config.toml
num_hidden_layers = 19
hidden_size = 160
num_attention_heads = 2
num_key_value_heads = 2
head_dim = 64
intermediate_size = 640
vocab_size = 4259
hidden_act = "tanh_gelu"
norm = "layernorm"
norm_place = "pre"
norm_eps = 1e-05
positions = "learned"
qk_norm = false
attn_scale = 0.125
bias = "all"
tie_word_embeddings = false
parallel_block = false
init = "normal"
init_std_qkv = 0.0273
init_std_o = 0.00443
init_std_up = 0.0273
init_std_down = 0.00443
optimizer = "soap_variant"
learning_rate = 0.00632
lr_mult_qkv = 0.7
beta1 = 0.95
beta2 = 0.98
lr_head = 0.00657
max_grad_norm = 1.0
warmup_steps = 200
schedule = "wsd"
decay_fraction = 0.763
decay_shape = "linear"
final_lr_fraction = 0.05
batch_tokens = [32768, 65536]
max_seq_len = 256
doc_mask = false
train_tokens = 239800000
max_steps = 5131
dataset = "wikipedia_en"
Each number is 128 + 32 x the weight over its row's rms, rounded and kept within 0 to 255. Layers, rows and columns count from 0. The size above them is the row's rms in percent of the matrix's.

# layer 9 MLP up, 640x160, rms 0.253, rows 421-463, columns 80-159
size [ 93  96 103  93 100 103  99 110  83 100  99 103 103  97 105 107  90  97 106 100 109 110 102  96  95  98 106  87 107  98  98  97 105 109  97 117  90 103  98 108 104  99  95]
[[131 196 128 113 234 104 137 114 121 176 178 121 186 115 121 151 110  98  65 134 114 130 164  84 136 107 158 112 102  60 139 173  97  97 145 147 144 112 167 129 108 125 152 128 127 132  60 123 135 125 143 169  74 111 172 110  88 118  90 152 145  85  92 151 100  96  93 166 167 150  99  93 165 136 175 112 130 133 159 158]
 [169 159 187  67 101 130 114 106 135 139 128 134 124 131 205 126 144 139 170 124 142 116 125  95 153 128 148 141 158 128 144 103 144 123 108 150 124 121 134 106 140 160 121 130 161 119  68 106 143 142 152  89 142  79 171 121  78 125 126  83 125 153 120 100  92  98 112  73 126 206 109 116 170 144 137  68 133  69 142 161]
 [111 156 115 149  90 163 198 109 112 120 133  75 105 101 128 104 124  97  93 154 144 146  82 103 141 118 106 177 123 154 125 182 141  97 163 137 130 126 152 105 148 160 118 152 124 101 119 164 102 144 153 106 144 160 147 172 111  66 120 120 151  97 103 134 150 162 209 114 115 136 218 147 149 114  75 118 103  61 187  89]
 [118 143 105 110 174 112  89 155 117 103 150 220  27 120  89 123 110  94  93 123  98 121 186 127 140 131  82 131 130 105 152  99 157 175 104 114 129 180 138 118 129 150 125 165 144 133 154 137 145 121 106 101  68 168 163  86 144 122 122 148 145 135 151 191 115 182 110 145 142 107 138 188  78  82 102 128 119 123 109  66]
 [146 166 107 119 107 123 147 117 132 106 103 135 154 110 132 114 155 159 125 116  79 125 142 128 121 150  69 139 139 210  85 122 123 118 134 155 115  91 175  96 132 172 166 144  99 178 106  96 108 136 131 102  67 108 160 135 136 124  79  87 100 104 134 172 143 135 162  98 206 158  79  96 144 146 143 103 104 202 157 144]
 [109 108 127 115  65 154 130 188 191 163 120  96 129 166  62 132 143 152  95 114 117 150 138 104  92 170 126 124 108 127 152 149 121 117 114 162  97 123 157 175 143 158 102 141 140 100  77 186 127 122 128 137 138 122  75 135 173 105 159 114 144 142 132 186 108  97 139 131 159 122 114  93 179 128 165 128 132  57 189  30]
 [ 76 131 157 104 168 146 114 117 134 124 130 138 124  78 122 146 100 108 152 117  80 137 123 140 108 145 129 156 107 121 126 116 112 115 125 128 170 116  92 188 164 145 122 195 180 133 119 153 107 111  93 139 102 142 181 108  76 241 151 130 112 165  92 108 131  99 134 115  74 125 132 100 140 135 161 149 109 116 100  94]
 [ 33 156 145  90 124 149  53 133 116 164 162 152 110 118 163 113 115 144 117 109 122  94 146 147 119 133 138 143 109  96 111 158 123 134 128  92  84 101  73  85 202  58  98 153  75 171 143 126 149 108 139 106 135 131  60  86 132 181 152 132 105 147 134 161 108 144 138 138 180 180 161 216 142 192 124  87 128 152 185 110]
 [120  62  99 163 145  81 140 117 150 162 159 154 163 157 169  89 185 120 181  95 113 123 165 140 132 178 119 126 141  78 121  64 116 121 100 107 116 134 143 173 118 139 112 120 120 141 138 128  84  83 134 125 116  83  98 173 118 147 151 134  89 137 144 145 135  66 129  99  69 151 147  99 109  69 142  53 157 167 140 144]
 [106 142 146  78  80 171 121  41 133 145 143 125 107 145 123 123 192 153 146 155 145 133 102 105 153  75 144 129 128  96 122 123 104 127  94 123 101  94 112 139 143 155  79 123  70 114 139 141 133 147 186 100  90 132  97 100  53 183 129 117 156 117  83 194 129 137 150 100 165 117 122 128 151 146 155 100 152  93  98 118]
 [ 78 154 156 123 127 130 125  74  52 124 116 107 131 103 164 130 114 172 150  83  94 136 176  99  82 179 129 149 169 134 135 125 135 137 108 101 143 165 154  85 120 116 124 122 151 102 101 126 107 119 158 148 108 139 106 132 132 126 190 163 141 127 190 154 155 140  76 151 155 131 132 105 134 125  97  45 144 175 123 141]
 [150 137 137  72 181 187 146  83 155 125 174 159 109 111 107 160 114 123 137 110 105 169  92 138 116 115 193 145 128 129 137 146 161 113 124 100 126 102 112 184 102 174  60 113 151 153 161  95  59 113  94 129 102 113  87 143 145 133  90 139 110  95 200 149 130 146 155 148  78 187 153 105 114  62 146 164 125 143 159 120]
 [118 108 155 149 156 130 118 140 152 110  89 142 165 104 126 172 138  96 165  86 133 128 145 116 145 117 111  69 138  87  91 132 146 185 101 108  83 147 109  85 194 102 179  98 150  81 129 141 133 172  95 166 123 140 122  80 116 142 109  71 132 171 113 229 115 223 100 138  79  43  99 132 103  97 121 103  60 122 123  96]
 [149 123 108 136 134 170  98 134 174 129  76  88 111  81  57 129 118 112  69  68 162 103 171 168 151  82  68 138  71 126 131 114  75 100 145 167 110 145  72 150 136 100 120  80 156 140  98 112 124 121 196  84 111 158 184 121  88 150 118 133 114 168 128 229 167 131  84 135  84 156 135 113 181 124 175 112 168 169 105 155]
 [146 135  93 159 148 146 170 128 163 150 140 117 176 112  84 168 162 132 158 103 166 221 138 100  86 127 204 108  99 122 146 111  63  64  91 119 122 211 106 162 147 141 154  74 114 124 123 124 143 138 123 151 198 122 153 130 131 135 109 141 109 128  75 171 147 128 107  94  90 168 110 121  82 103 108 119 178  68 114 106]
 [102 113  55 122 142  90  21 129 127  89 145 150  85 151 104  70 154 125  17 167 136 100 151 115 120 165  74 137 108 156 128 159 104 104 149 180  79 190 117  49 146 112 113 124 160 146 115 137  96 120 186 183 163 124 123 123 180 132 151 131 105 108  79 150  99 137  93  95 101 117 131 184 168 101 124 116  94 144 118  92]
 [160  77 169 149 162 128 187 140 189 116 122  87  71 106 135 111 126  32 175 135 161 112 133 129  99 160  91 167  72 179 173 100 107 111 173 112 169 116 148  40 131 178 111 120 171 152 163 128 111 124 159 159 131  83  88 122  95 146 127 111 125 167  96 129 155 124 110 127 125 135 153 185 130 140 127 139 129 152 105  74]
 [ 88 120 127 140  80 148 152 152 107 134 141 151 149 120 120 109 133  88 127 146 127 134 119 147  61 147 105 133  90 136  96 160 134 131  80 134 161 103 124  95 154 102 126 149  88 103  69 151  82 125 206 138  90 100  77 143 134 230 102 122  92 157 135 166 124 115 122 134 211 169 166 127 136 141 109 193 107 105 145 108]
 [122  92 131 144 137 170 114 104 164 116 164 142 135  73 100 111  78 122 149 171  67 107 117 137 112 142 157 130  99  66 161 147 152 107 133  90  88 144 130 175 115 108  82 125 138 137 135 128  89 154  99 140 130  85 109 173 212 223 148  99  95 138 137 165 116 178  84 171  63  95  32 168  91 121 138  89 118 129 146 107]
 [ 84 113  42  78  98  85 186 118 161 165 164 191 131 128 168  96 127  89  92  89 164  89 146 119 137 139 129 151 124  97  90  98 110 166 108 109 183 107  97 130 110 148 125 166 107  89 143 163 110  99 147 101 115  78  99 110 106 131 170 120 137 109 131  59 107 116 154 134  92 117 128 160 110 161  65 159 117 162 160 177]
 [170  93 114 137 182 136 138 201  97  91  97 128 127  67 114  87  94 162  77 107  97 131 125 164 158 209 109 139 170 109 137 141 143 134 101 107  74 127 134 107 169 121 118 127 123 160 117 138 128  77 131 145 121 116 125 127  81 119 110 152 134 133  77 150  77 201 133 103 132  97 137 112 159 139 113 118 145 161 140  65]
 [115  79 119  21 143  63 110 129 120 153 144 144 172 147 156 145  92 106 171 159 158 115 130 185  63 156 154 136 101 138 120 115 157 111 159 117 175 115 130 111  83  81 133 101 141 140 173  57 130  65 113 152 129 109 177 170 128 114 129 128  92 124 123 164 156 100 137 120 113 131  98  36 189  90 141  74 111 141 123 143]
 [156 119  82  62 112  92 138 112 171 186  73 149  72 123 153 134 121 155 115 131 122 102  96 130 123 172 173 126 150 105 152  59  61 182 105 178 114 125  91 123 134 129 168 120 119 145 132 165 100 116 156 100 115  73 111 122 170 154 118  46 181 134 174 152 135 117 196 132 142 207  64 122 169 120 100  91 119 132 143 119]
 [106 152 106 150 107 106 138 181  97 114 114  87  73 138 129 128  68 187  79 118 118 122 136 110 170  97 140 130 105 151 135 168 109 108 147  87 104  94  90 104 124 138 113  98 110 178 113 156 131 120 156 150 133 166 154 130  64  96 166 130 161 117 121  76 111 217 125 146 144 109 148 169  96 109  82  93 151 163 170 195]
 [111  85 135 148 116 159 152  85 101 144 121 221 121 130  64 135 141  97 108 131 101 136  71 140  90 138 194 131 121 119  99 140 153 145 125 136 103 126 149 129 137 134 152 111 154 136 126 147 122 136 151  96  93  75 158 133 230 149  67 182 136 139 135 142 138 136 123  65 138 130 139 169  92  66  83 169 121 107 143 120]
 [114 142  87 127 151 117 136 121 117 129 139  99 138 136 167 124 119 111 138 114  99  89 109  86 115 119 155 118 166  94  67 125 144 117 182 111 147 170 144  75  71 105 125 174 119 147 140 161 119 144  87 130 105 166 107 178 164 157 119 119 146 137 144 217 125 117 118 147 104 160  67 123 113 105 164  90 137 111 123 141]
 [133 110 129 131 121 175 169  82 143 114 149  99 104 176 107 100  97 145 120 131 111 173 109 161 117 180 162 102 149 110 120  44 110 127 107  94 110 188  90 156 107 125 129 145 105 156  55 188  96 200 129 175 119  83 163 147 161 154 129 105 103 173 107 158 100 139 127 118 111 112 126 150 112 123 113 130 101 103 176 183]
 [ 88 109 120 100 181 135 173 123 108 150 118 104 116 107 139 148 162 108 134 131 137 142 132 148 140  96 163 146 136 129 157  93 138 122  89 151  90 117  90  91 112 228 135 104 153 131  73 143 155 111 129 124 152  71  92  74 115 142  47 107 117 149 153 125 137 115 156 157 101 120 140 126  61 202 151  64  99 153 101 174]
 [111 136  99 143 117  62 134 108 131 126 140 153 133 117 120 139  76 151 137 173 114 116 155 177 120 121 179 105 102  64 156 165 117 194  62 174  97 163 153 114 199 195 132  99 148 148 133 159 168 141 133 115 199 128 108 122 127 170 133 125  75 139 144 145 163 142 174 140 136  65 171 147  40 143  58 169  73 132  84 161]
 [107 107 120 144 106 117 104 120 127 103 118  94 141 174 177  68 143 169 126 119 127 148  82 124  51 127 123 140 117 121  91 129 191  74 127 130 193 130 118  97 141 148  89 183 146 162 164 144 158 127 152 100 100 130 136 121  63 132 119 113 123 119  84  68 133  89 147  81 137 112 151 143 161 138  92 129 145 124  91 107]
 [134 131 114 187 132 136  87 117 126 105 176 113  88 144 175  78 114 153 107 146 145 144 153 172 173 122 158 125 205 142  82 102 193 121 136 118 178  93 133 180 139 116 180 174 118 129 168 118 133  76 144 102 147 129 132  95 204 183 144 106  63 145 101  91 106 138 119 137 100 186 138  73 145 184 115 195 160 137 143 139]
 [174 138 165 128 105 165 170  91 139 170 149  77  89  92 142 123 123 153 182 142  94 145 182 140 142  95 112 100  92 119 103 104 178 128 120 198 175 104  82 135 143 147 106 123  87 126  93 148 106 140 146 129 190  85 129 116 135  77  91 174 154 159 143  83 175 115 152 100 183 172 142 150  58 145 131 135  93  73 132 160]
 [161 126 160 114 102 100 113 148 141 126 122 110  97 116 133 119 134 174 146  98 197 137 146  95 150 134 175  86 135 133  67 170 151 143 165 129 141 129 133 145  77 131 163 181 126 155 145 125 144 144 191 136 145 182  95 127  73 142 143 115  89 100 106  88 126  97 151 170 142 134 201 141 144 139  96 137 201  63 178 100]
 [111 156 113 133 133 119 117 127 112 107 144 148 113  90 153 122  87  95 108 164 186 175  32  86 100 128 118 137  75 152 116 166  89 109  96 164 117  73 148 140 161 176 119 104 140 156 119 135 162 146  86 119 168 139 105 140  97 111 129 198 158  98 132 117 106 115 115 188 104 129 152  84 171 172 127 126 100 121 176 112]
 [126 129  94 188 116  97  67 150 188 104 118 113 134  77 166  60 103 153 105 113 122  88 147 161 203 139 117 115 103 176 112 137 131  89 181 176  90 113 135 163 119 123 140 141 139 143 134 164 147  75 113 127 137 133  92 107 163 144 151 122 132 136 135 174 161  55 120 137 141 154 140 108 150 158 121 125 116 165 125 145]
 [116 167 155 152 102 156 146 131 143  97 116 127  64 100 168 149 157 200 134 138 138 171 133  93 108 156 123 138 113  87 100 177 167 152 160 116 142 138 179 154 166  85  79 195  61 132  71 157 122 126  90  51 150 122 174 129 118 114 104 160 168 109 127 121  91 122 123 183  67  98 155 133 137 165 132 167 145 146 172 111]
 [ 66  98 152  70 188 128 128 110  84 153  73 125 119 124  80 126 162 151 121 127 153  67  96 115 122  60 121 163  95  84 133 133 139  99 151 118  99 143 184  60  56 177 133 123 164 116 102 158  76 176  86  72 164 128 105 114 105 122 136 110 127 161  85 168 166 136 106 109 124 125 147 174 111  95 115 114 141 158 134 127]
 [148 168 156  97 140  62 121 130 127 148 144 135 100 131 148 138  88 124 118 161  57 132 108  80 128 150  97 127 198 115  88 126 122  68 189  91 112  95 143 148  69 112 118 134 108 176 140 161 120 146 106 146  77 101  81 122 111 142 119  85 146 170  96 155 154 130 129  82 201  99  95 138 164 156 127 135 132  60 191 160]
 [ 99 186 103 120 129 167 152  69 123  85 144 123 163 129 104  82 136  95 132 105 149 110 115 112  95 159 151 220 105 173  42 133 142 161 120 156 129 110 103  65 120 176 129  86  65 131 113  93 113  34 140 121 163 156 143 127  97 111 150  50  83 118 173 174 116 133 161  75 124 114  92 167 143 130 147 109 103 146 130 163]
 [107 159 165 125 128 165 127 207 124 128 167 176 126  98  65 168  87 139  52  84 131 165 166 124 193 131 118 135 146 101 137 197 101 137 156 124 100  41 191 127 150 186 140 126 106 119 121 160 155 135 113  98 114 176 156 159 148 101  71 157 168  86 149 170  76 147 157 108  25 106  91 109 130 137 119 148 143 149 163 105]
 [ 99 103 161 111 121 110 140 114 127  63 122 145 101 165 143 142 152 104 111 166 147 156 117 131 180 133 123  91 134 109 100 148 102 134 146 150 103 163 165 116 147 118  80 139 124 149 108  98 137 149 106 155 110 175 159  53 116 133 154  79 141 132 202 196  91 116 143 123 168 202  73 155 160 187 158 105 118 152 133 175]
 [ 99 130 160 140 119  98 162 180 111 107 165 121 122 147  83 137  72 178  95 103 103 141 183 163 120 127 120 105 171 145 178 150  58 115 135 109 130 129 175 154 167 119  80 158  70 196 120  98 132 133 105 135 126 108 117 142  74 130 147  38 109 141 133 173  96 108 216 207 156 175 103 142 159 118  87 108 157  84 193 140]
 [133 169 193 127  93 157 132 163 104 115 165 110 206  98 110  92 109 169 164 143 191 124  88  86 100 103 122  76 144 136 115  95 156 120 130 118 123 133 196 158 144 127 118 138 154 122 132 115 132 121 117 126  92  86 100 102  58 171 140 109 102 123  72  75 144 113 157 153 163  87 134 124 150 155 131  92 139 124 105 134]]
# layer 9 MLP down (transposed), 640x160, rms 0.252, rows 421-462, columns 80-159
size [ 91 100 102 103  95  97  98 111  86  94 111  98 104 110 106  96  90 102 104 110 100 104  87  92  91 103 100  85  95 101  98 104  98 113  99 120  85 101 100 112 104 100]
[[135 114 149 121 164  90 155 176 136 108  97 143  76 151 101  92  81 126 124 101  89 119 112  89 138 130 143 127 174 166 123 170 154  56 156 137 142 164 119 114  92 129  84 182 181 152 155 191 158 155 209 129  61  96 112 179 152 111 135 163 117 115 135 101  93 116 123 164 180 139 128 102 169 121 128 132 121 200 126 151]
 [182  96 180  61 115  97 112  74 155 122  95 125 118 130 193 122 195  60 183 182 129 113 168 155 143 127  85 172  82  87  86  78 152 151 104 195 154  76  78 167 138 104 102 103 131 102  71 110 129  78 135 177 123 109 144  69 176 116 133 178 119 119 152 163 117  92 122 130  88 149 159 141 172 160 121 145 124  97 135 154]
 [128  63 127 142 128  75 155 109  82  82 154 122 154 139 147 168 191  97 116 121 159  99 126 105 122 124 187 200 142 123 122 131  91 110 135 141 169 158  91 106 155  77 141  97 121  85 161 128 204 184 120 140  86 210  93 175 137  83  83 125  90 123 103 108 147 161 146 159  96 137  80 120 108 118 169 165  91 149 121 156]
 [151 146 159 143 185 101 120 145  62 117 180 181 122 126 114  64 108 108  78 164 210  63 109 175 141 106 131 135 144 164 186 187 112 182  99 146  96  91 138 154 100 203 140  95 159 174 135 133 101 125 116 153  82 154 118 130 132  98 125 133 157 111 161 122 137  27 164 150 146 157 135 135  56 129 115 161 163 134 133  97]
 [107 119 128 137 197  72 143 158 133 159 145 108 131 162  89 103  89 107  89 123 158 141  75 129 153 105 136  92 135  92 169 148 155 133 123 103  86  78  94 140 144  74 103 146 180 133 119 180 161 133 131 142 148 158 129 132 130 159 157 129 106 165 118  98  79 142  82 168 104 126 138 150 111  97 101 106 172  27 113  85]
 [116 140 148 129 132 136 140 151 131  87  95 195 134 129 130 157 106 121 102 133 164 134 108 108 132 101 145 114 131 155 135 125 108 141 127 129 148 199 157 163 121 106 165 105 150  81  87  97 143 193 142 109 198 142 198 102 140  98 122 119 137 125  77 132 148 157 145 123  75 163 150 118 120 184  99 130 183 115 123 101]
 [132 137  70 162 168 158 104 143  93 135 129 198 193 135 136 139 143 175 116 113  95 193  74 159 123  98 114 152 189 129 129 132 117  97  95 175 166 163  98 137 128 121 105 119 162 116 115  69  71 152 158 182 118  85  96 110 114 127 183 135 127 125 128  91 102 113 122 138 137 164 132 125 167 179 123  77 134 153 147 162]
 [ 67 145 130 154 177 163 144 171 159 107 160 114  84 150 136 150 147  85 102 119  87 114 137 127 156  79 105 126 124 101 120 120 184  86  88  97 164 182 142 160 116  62 184  72 130 149 145 157 183 143 129 159 144 155  80  60 122 144  95  76 195  83 184  75 145 124  88  93 120 105 105 121 152 140 177 169 157 118 117 113]
 [124 160 111 153 136 115  94 161  78  84 151 141  71  72 105 173 140 107 151 147  96 125  45 127 130 107 103 156 169 164 144 143 112 173 111 137 146  79  86  70 133 125  95 125 147 157  98 148 136 168 152 107 154 125 117 113  80 109 137 100 136 136 124 172  59 103  90 107 104 201 100 136 168 104 105 164 114 170 114  96]
 [173 127 154 114  92 132 118 137  98 109 108 155 148 122 139 170 164  74 120 168 176  82 134 130 113 155 148 116 148  71 108 121  72  95 160 117 188 158  84 128 122  85  72 157 134 132 146  94 105  68 165  94 120 120 136 120 129  80  84 153  86 111 133 137 137 143 152 147 125  84 187  69 167 119 154  95  65 185  95 198]
 [115  84 102  72 197 129 118 122 104 106 126  88  97  92 127 116 146 131 145 186 112 173 103 133  77 113 111 147 121  97 204 211  81 130 148 135 179 159 122 168 102 146 139 126 103  69 112 149 119 133 121  44  78 146  60 150 126 126 122 170 151  95  99  85 148 130 112 126 147 170 138 131 160  88 162 130 152 109 140 132]
 [ 80 126 126 118  56 122 132  84 112 125 155  96 193 131 161 126  84 142 121 176 144 116 134 139 179 147  65 121  87 131 139 141 128 130 113 110 101 112 118 129 124 102 137 133 162  94 123 134 182  97 139  87 134 110 118 194 114 148 167 121 167 136  58  84 143 146 117  99 153 163 116 169  58 145  96 171 154 124 132 117]
 [211  94 111 136 142 158 107 152 193 160 166 187 119 130 175 178 179 119 145 139 137 135 146 119 155 128  95 136  58 128 118  94 146 134 146 102 100 147 131 103 144 108 137 134 123  55  84 161 151 153 102 116  69 128 117 129 139 185 112 143 121 132 106 138  99 110 124  69 155 110 161  74  93 106  81  94 160 192 140 155]
 [163 143 126 149 198 167 152 172 108 140 125 186 130 153 140  91 136 133 119 129 103  46 142 148 106 118  97 133 114  88 182 102 176 170 171 158  77 121 120 156 106  99  38  92 101 170 201  75 135 111  91 104 117  83 215 151 121  77 146 139 150 117 165  93 196  91 124 188 134 142 139 126 142 132 158 170 135  85 144  88]
 [122 163 142 199 180 128 106  92 145 146  99 134 140 132 142 198 108  97 157 184  97 128 104 154 103 140 140 132 107 102 151 157  89  75 119 102 148 140 171 123 139 110 117  81 104 124 137 142 150 184 162 145  84 126 114 102  97 122 119 120 158 145  73 135  99  81 141 112 109 142 132 131 148 162 115 190 151 184  90  75]
 [177  91 141 147 151 121 116 104 124 128  94 137  46  94 132 111 177 175 139 124 130 108 136 146 162 132 100  99  91 124 129  95 141 146 131 166  91  82 144 126 117 137  90  68 130 150  80 129  73  48 112 102 103 100 142 181 182 153  98 153 118 111 138 119 133 125  92 122 105 118 138 109 149 123  88 123 126 187 155 108]
 [113  76 121 121 135 193 102 126 132 151  95 132 108  98 119 178 109 159 138 137 108 155 205 149 198 122  65 129 134 133  97 200 164 159 129 197  62 167  98 126 189 145  81  99  92 116  74 117 174  75  80 127 110 139 128 101 190 128  93 181 122 104 145 165 120  72 110 124 137 166 192  80 131 138  74 153  89 127 130 146]
 [176  87 173 129 134 216 123 117 119 162 151 204 153 145 182 169 149  96 154 193 172 123 111 148 148 112 122 178 103 135 158  44 113 102 128 116 100 115 101 160 148 170 137 137 160 110 134 151 206 138  98 140 144 123 162 107 182 121 122  64 139 127  98 141 169  92  75 211 152 119 170 114  75 108 128 172 118 103 101  95]
 [150 132  95 121 150 132 122 117 145 184 150 174 110  90  73 156  83 137 116 118 122 151 100 105 124 182 141 154  81 158 174 107 133 130 127 139 112  93  81 150  79 108 126  74 110  88 120 158 102 114 145  95 143 182 112 156 159 119  87 153 102 113  74 160  97 133 139 112  80 138 124  70 143 137 179  86 149 152 136 141]
 [ 85 135 149  75 136 147 123  99 128 157 116 130 144 173 114 115  91  97 108 128 119 127 116 139 117 116 163 117 154 160 104  95 179 119  95  99  40 138 101 136 143 151 122  80 177 106 173  54  87 102 111 154 197 125 138 119 110 100  63 133 128 170  85  75 131 138 138 149  61 140 130 112 131 111 146 106 137  88 139  72]
 [131 148 136 161  90  67 118  94 129  52 118 134 125 137 115 135 153  44 141 157 131 101  94 100 102 110 104 101 169 171 119 104 139  94 117 148 115 160 171 123  89 143 172 103 113 114 135 160 144 125 151  81 133 154 133 143 206 130  72 100 154 133 120 110 150 110 149  85 139 179 137 193 149 146 168 188 210  55 158 168]
 [140  83 135 101 116 139  40 145 102  81 157 140 107 177 118 150 119 108 115 119 159 147 154 154  95 152 118 175 130 120 134  72 134 116 108 139  76 132 126 134 123  89 135 147 174 164  13 187  74 155 120  90 141  79  95 123 183 136 129 115 131 130 148 150  91 128  90 108 178 125 145 121 119  63  71 130 102 118 143 166]
 [120  83 155 137 154 121 151  85 154 107 115 127  78  94 150 124 221  86 103 100 169 149 122  58 146 133 135 116 165 159 113 195 169 103  97 107 166  90  72 139 131 135 118 158 180 160 134 185 175 158 170 113 140 146 151 136 162 169 139 134  58 163 140  97  95 141  99 122  96 163 128 175  92 140 195 154  65 130 134 143]
 [130  81 143  91 148 169  55 123 175 116 148 140 170 127 141  86 109  88 152 131 141 113 140 111 120 135 149 149 164  86 211 135 125 133  84  91 159  95 120 146 155  96  57 115 152 105 136 162 122 149 110 135 183 140 139 126 167  70 108 148  97 150 180 166 135 112 137 124 170 144 125 151 132 162  95  94 162 143 168 147]
 [107 207 131 119  66 110 147 131 151 100 170  66 119 112 106 161 138 145 110  90  86 101 115 105 138 120 125 160  88 130 118  50 112 131 143 114 137 128 116 124 112  78 153  89 116  83 150 113 111 146  88 121 166 176  89 114  91 136 173 122 120 142 130 131 146 185 182 163 133 161 105  54 174 171 177 121 161 130 124 158]
 [121 112 104 100 146 217  85 144 139 184 147 142 151 130 120  88  64 110 106 139 128 141 107  92 152 128 128  98 148 172 151 144 188 119 105 123 176 144 156 108 127  84 167 132 126  73  99 111 131  94 151 107 110 114 107 110 127  88 110  84 164 153 145 202 135 139 107 136  96 101 127 133 137 148  65 192 166 167 129 101]
 [ 93  99 112  92 153 146 165 150 110 136 118  91 152 124  99  95 187 155 176 102 145  94 151 158 176 131  71 152 177  93 121 130 142 149 152 129 143 141 180  54 112 177 152 131 187 110 164 114 136 155 113 139 123 116 139 143  74 163  98 142  89  89 128  80  24 124 156  78 134  83 142  95 142 107 112  56 159 176 151 165]
 [161  78 150 167  75 113  84 160  74  70 149  96 132 155 105 103 172 154 154 124 137 111 157  68  81 157 109 106  94 180 150 122 127 111 142 142 153 138 122 120 159 143 128 157 169 160 120  91 105  82 143 123 160 148 147 116 102 107 170 110 107 112 117 198 180 159 148 140 114 166 105 148 212  71  96 162  94 108 111 116]
 [173 155 145 114 169 143 180 126 112 160 117 140 109 157  99 115 161 104 199 112 129  83 100 111 151 158 135 130 151 173 137 120 132 115 142 117 136 190  89 138 173  33 145 105 101 101 132 156 118 119 137 116 113 117 161 139 106 159 117 127 200 107 161 106 156 160 120 142  82 145 119 163 117 126 124  65 156 126 193  72]
 [156  84 159 141 133 115 194 110 136 174 147 164 123 170 106  94 115 135  58 104  76 119  91  93 157 168 103 162 142 122 144 126 131 114  94  88 126  91 118 142 120 249  84 140 126  99 128 120 135 130 127 141 182 121 155 157 122 166 138 121  71 108  63 128 135  98 132 137 131 119 124  69 137 100  99  90 142  66 146 196]
 [133 140 149 149 112 100 113 179 127  84 161 136 155 113  88 106  95 125 150 136 112 172 125 219 123 148 126 124 132 145 110 133 114 120  96 103 154 162 131 105 118 115  89 108 118 149 132  62 143 154  94 102 108 188 146 140 160  93 128 121  78 139 122  63 120 182 127 110 166  93 184 125 121 152 138 117 159 168  84 148]
 [117 159  97 124  78 145 128 157 121 185 126 145 190 120  75 119 148 151 162 138 143 164 138 115 171 117 138  78  74 156 137 132 168 161 104 119 100 123 177 152 109 135  77  53 161  61 115  99 101 145  42  63 123  97 148 115 139  81  77 141 141 141 101 122 167 140  95  96 140 158  87 131 174  85 192 123 133 199 119  74]
 [105 150 165  96  63 117 139 126 134 160 123 166 186 114 124 103 112 126 157 120 134 130 134 151 135 159 167 136 135 100 166 134 126 148 148 140 137 106 140 157 129 145 155 129 104  96 110 113 195  91 107  84  98 147 151 131 117 138 122 143 118 104  98 181 145  98 155 135 188 210  72 113 118 138 145  76 150 178 146 123]
 [217 123  92  59 147  90 136 163 134 134 139 172 159  94 135  96 159  79 128  81 128 126  80 114 111 172 122 136 127 230 194 166 122 119 153 176 151 134 116 100  79 168 151 105 134 108 129 136 145  82 113 161 170 130  99 119 193 191 124 151 146 126 178  82  95 148  66 129 137 154 119 143 169 109 168 166 129 128 136  81]
 [115 171 157 160 144 134 163 150 107 141 163 133 102 127 124 140 206 113 137  55 103 140 194 112 105 119 194  95 171  76 155 156 172 108 189 166 137 145  91 116 116 187  80 151  86 165 116 113 117 107 100 102 153 150 161 128 151  90  77  70 134 119 147 122 139 170 128 145 187  75 144 114 156 136 138  97  77 125  95 136]
 [131 136 103 139 149 137 127 159 149 130 155 136 204 145 143 138 151 155 135 158  93 140 222 110 106 145 150 150 130  87 124 156 152 103 143 124  95  94 180 120 112 169 157 161  84 141 132 112 163  79 144 105 134 155 111 123  75 119 109 173 130 131 150 144 132  76 134  98 128  97 131  93 142 140 173  94  98 122 160 150]
 [132 100 131 128 135  89 111 168 144 115 143 117 135 110 150 114 168 111  82 151 121 156  81 125 144  64  95 116 135 132 102 127  56 156 109 117 181  86 128 151 154 112 170 124  80 208 133 104 173 134 135 147 145  94 136 127 131 124 129  84 181 133 144  83 116 114 101 128 127 156  48 131 116 187 144 164 141 110  20  89]
 [109  98 174 129  83 140 139 121 162 133 137 119 190 161 115 131 113 114 131 116 158 145  80  77 115 143  70 165 159 181  98 152 140  99 192  76 202 141 158 116 173 122 158 113  98 163 108 158  90 176 122 126 113 158 107 136 183 140 141 138 149 124 151 104 123 144 174  90 156 161 130 149 206 101 147 169 123 157  81 154]
 [185 140 163 193 128 131 166 118 131 157 141 123 114 131  66  77  98 145 176 108  52  87 134 154 128  73 152 137  74 123  89 110 110  87 111 156 133 118 135 165 152 102 123 117 120 142 134  67 132 114 147 117 153 153 140  96 118 101  60 148 158 107  68 150  51 147 143 101 130  79 102 134 160 111 135 163 113 160 131 108]
 [103 118 157 157 127 105 196 115  71 133 136  62 102  94 188 127  65 151 131 140  71 162 135  75 125 152 133  89 155 123 134 131 160 166 104 120 128 126 121 133 163 127 143 124 114 160 117 176 128 134 168 145 145  77  40 148 149 133 120 125 102 118 120 180  68  61 173 104 106 128 113 185 104 105 113 112  97 111 215 107]
 [142  79  76 123 143 135 109 163 148  58 128 154 108  96 106 171 146 116 117 102 112 142 107 113 128 136 176 112  95 103  98 144  87 101 147 106 115 120 133 134 167 166 120  78 146 161 121  56  59 117 102 171  79 161 134 166 130 153  96 137  99  52 131 101 130 155 133 139  72 109 157  74  90 167 108 147 165 118  86  84]
 [148 124 180 138 112 119 144  84 155 109 109 110  65 188 123 105 154 124  97 126 105  87 146 126 141 154 203 124 165 141 169  89 114 133 153 156  77 145 123 129 126 148 137 122 101 102 150 131 147 151 106 135 174 136 143 110 131  97 126 121 147 146 113 137 147 124 160 197 104 108 121 162  89 113 145 177  87 128 193 117]]